config.yaml
vocab_size: 16384
norm_place: "pre"
norm_eps: 1e-05
tie_embeddings: false
init: "uniform"
init_std_up: 0.0205
optimizer: "soap_variant"
lr: 0.00487
lr_mult_qkv: 0.5
beta1: 0.95
beta2: 0.98
warmup_steps: 66
decay_fraction: 0.853
doc_mask: true
dataset: "wikipedia_en"
Each number is 500 + 25 x the weight over the matrix's rms, rounded and kept within 0 to 999. Layers, rows and columns count from 0. Numbers have three digits each.

# layer 8 MLP up, 1344x512, rms 0.113, rows 1319-1343, columns 384-511
533479505503514488497494501504507500532461504510509498508433494524484461501514493502543481505532438544522499513501482487492505490473496487493507476487436451482542500477467500495482504479513495527508448521488502514518502488509468496488472529515484508501493540501534469501520477510494488508500478425497513476537486498509484490487476461499513525514506507490521512469507502510522505511518
537487506471518519531497515481518561481506518528506489485539479498506446500477511516505463480464464503472512487490531490487518529517529532494484488541471489533490493516515535454462480532523472511477463490523508502502564529528482517481489526502483501492497509490459532492467507496483504519498476487526539448497524545483503475470491511514517482484510519463480522536490459489483527518513
535516491479448517507533502493484462501513486512496483468497480486514518467466515526512467502495501524484506522513531478530528481497512514517524540482492468493511500500555506494505505501459534502486524496516498511513510505546507480494496463513492488471486483474517491495497474534494495466480550532507483524536528512515475503510506463485529467500515541468538515506513504496484502490519
487478487508508491490528484474519499510516469544483507481520510501508546480474483460486509433540465464461504509497468504495479485485465544513511493534491443482479506523493477540514479488507479457463522497461481464556479509533459480480473477464470466516521482512505482559474513503527509495499479515489512543508529513503473518529516495487479481485510468538487485442490455474465543464494
508515547485472496474481493527511479457486487506462547570494526453486518483527509501528533503493475515488500516522518525488492535521472489487539484463546514481496548521514467474517475525452496478480519492513497505502484515502465499515506525476545490517495507502487534529472487476552487480432492489495511526502526557525483520533520484493547502502509511498493512507463485515504509501501
477518494475499506498496498562503541476492505523490469517495485526533493525507479460484504515509513507524492531528527483496439514503496482480450559516467524524488498510498547476473536478489511512483453509473506504540510461521486504488493473523468519520526522472439515469470487513500454481485481478565485525525536479524523525519532484554521469485481535516492504525464500533519490519494
456466513486559495492479496472513554478525514476507548438535497473473464524506461519505509556507557479447470485518474530475453514457512498476484526523529482479485454504514493500491506554473486466506513485522534533502518472506502501500528516512488509434512482475479509485466533522502507496501473519494500513539477486514491478507489513508521501521512527519505487518484541450538466506486
492531481577494549505498501510511508469505486524506518494511541451479471532509463546500494501537475518563534559474521460545561536539494496458486456489480558538475467504497520484521515506510542476505469480494508498535497500487514510503496501476491481458474560482508521525491512499487508471532511523459524513513517480536503529495513497498520493509485534474519490525542533536475501537520
526478454544500491484459490479513481522579485522491466494526542488494537413494497494441505487517487519545488464510470460537449501529472428507555518499488475500522530468499517493493454517469450446510460480480475505498456508485549510478506494505511490495491489482478464550502487486523472505464496510521492489489470540510537466539534532417464523499471547521485522473510501527532573474520
522528514541536489501448544502537480501483503485497535452482494499479509490553507502468498515473517518515528485517503454509520493484503447490466486488472462465544502534470476509501525488493505550508496473520554494495524495490466481486536516496478516492465497486516497475490517476486469530497509526488500468509523482496530474457514486497511472518492477483502480478441540494488517485524
482482486540515482458449519501450505499538549538522482485494505493516504511498546488483477496506565504484511491519484546473539483487490526462508515514456534480474484473492528486462456489508492491520518530525494455494505508497504457486493508475517502500495529503508526518494495504500490506556467507490521524464525478524498563494520472541468484557539498516489527535523453546468494537526
551511487491519523529496472492459477503511499525531494474506471501513520525500494476487511534475527512508497517516470483487517520539510499461496511544482514460494524499470520480545477487497493506538491518468483494508494504468503507517460491419473522562455498509522525504527525499522515492512465488498492484506504510495515508495513514510516471538505510495443501520490534493479493468492
518524525468481537505532491536509516485520485463517483511500536544504511521515462536508511535492445483523514460496473533552482496511468501497469489517464488526495509507455504517508522526507496460540492446462502510457477507544486490516498490482528475519499532527497495509477463477477489474480510486465499469490454509448518526465504522496528470518474492532531480526524522528509484535519
470527470481501538435517495529455519493495524471495536510457521467466467532556503513508465514467505507548500484510492519494480495501491513514479494505565511489512466486514533514497479519509493505506497492520485553503517478509500513527514514513502499559560476485512503510504555551519537496481483529482473489523501505498485567506513448529495546474552511485490496458496486489469448492485
506463465518468482531500467495524490506512516500497490538451517534443504465492501469535525440530512483492519522516524517488481480523473516471485501524516493510487495492477486498476452495485463518488470533521517490518513545514482489532519490540472543470501505472525503478462502503489483491463510538480453481504518485512507469503473520511507504521541518499489527525462491473460536506484
468460453524498539519533519497451484461505497571479502488529467509522507488490473463502484510524454506511445502455520497429488541461539534486524498463514486538490565474506512515541471503448507509497474491453521490462500558511508560476477487459530479495511517552483509522476496501490517446495478492496490508469478488456498487522510516513518497531521509502468484488500449521487516563554
510494515457525534467526508500498532479498515513494544462513519522487542471513475505545501456489531510485538492499491522496531511477484450442486505478518534541501576485542494483466517471464502497513538486446449491474501523511500477522498539486529468497496526486508513476481505522489452522493536495494509504503505488471473486551525510505528484502519496469474492472485491508492498486507
497497500488474473518465499471517510503464512529494524488463500537475487489514523478516510523542481511491521450531482506501499493471497460520491499551538466518494496533501517485506440485490492508470496529522525554479519482446549508512484470485483510456508481485484488519473491458478472529496453490545526508524494491502513497536510477474527542505501498527490492526480500480491480496490
516469472531488469478565568544547491508507508492523478515481445509480472557486498532537497468504483491531514485500515492477483536494490462473481555483506514495496500502507478514499493491460491501489480473496490507507524501455528490497496498522528500471493508497528515530496544506494525525528523520485520482503515511490515512481533534508485510522486487490500508477501476508484494497522
475516485490484481503485516477502512476491502457471531512530497545482452455500488553497501500521493478466504527513510516464533526506519499502525501475498534475508491485470522480603508508490476506453483479492515537497502525497504479486501516535496471502487472463486468527508533523497476487503474466478472497480521534505477534524519506493491516492537473481486510512463478516470545527500
501489458512508486516467539519523528527453501458484493488502456516528462556486488523489483473528499563572483450511495505541483515512550492515454507516516496559468495499434504549502500524527510482428488521489470484444444494539489495473483500473514533591507499524527465518491481550497493472497506532559488538543525503509481492508505458448474466458487511519469527500494457504504498460494
477508527493496499506458484536500503481507449522503502460533493506493533487523521514464480497515462510491528501517475519489459506496462553480509499537504522523491471516510499513501541476468489479484493510523482524519516500520532524509501505496529489529486501508451511489514510529492481487468491534498476473494560526502503513521508466464494513520467525506498505514510506476505478521501
477496452531491492473498500507494538486519520536482525499459512521475515473490510538560521461500482489474528565493510463503517520482506519492463503505495487497506476514514543522528496564513494502502487453522496481530493518499478504527523533497497463461449486511488501498502499478452483516514505474497533475526497481497539448495468512529501527496553440494522481503501444426545460506519
475506489543503490457478453526516563471474539497485496492478478501482458476491544493499510488556510493521531474507477519515538502501502518511493484503477473489509558512478476477502488499533476466522492483493505487498493516506474469486565487496491502530478511520515529536449509514472493492511545512497508510474516514501482535489513503497463478466527497517531477514531500515495469540486
506498518542518508498517504477475463500518481530493486506494483485517536527487461550491510529475499495542504506531483493530457467515473511493461530511441515491501454513520537526494531525507521474494523500479505518498519557541528524538517505490506534462501508520494521512494500505467496482520549486460494514543512533554505503520516502469458521518477509496541493477497540520494480470514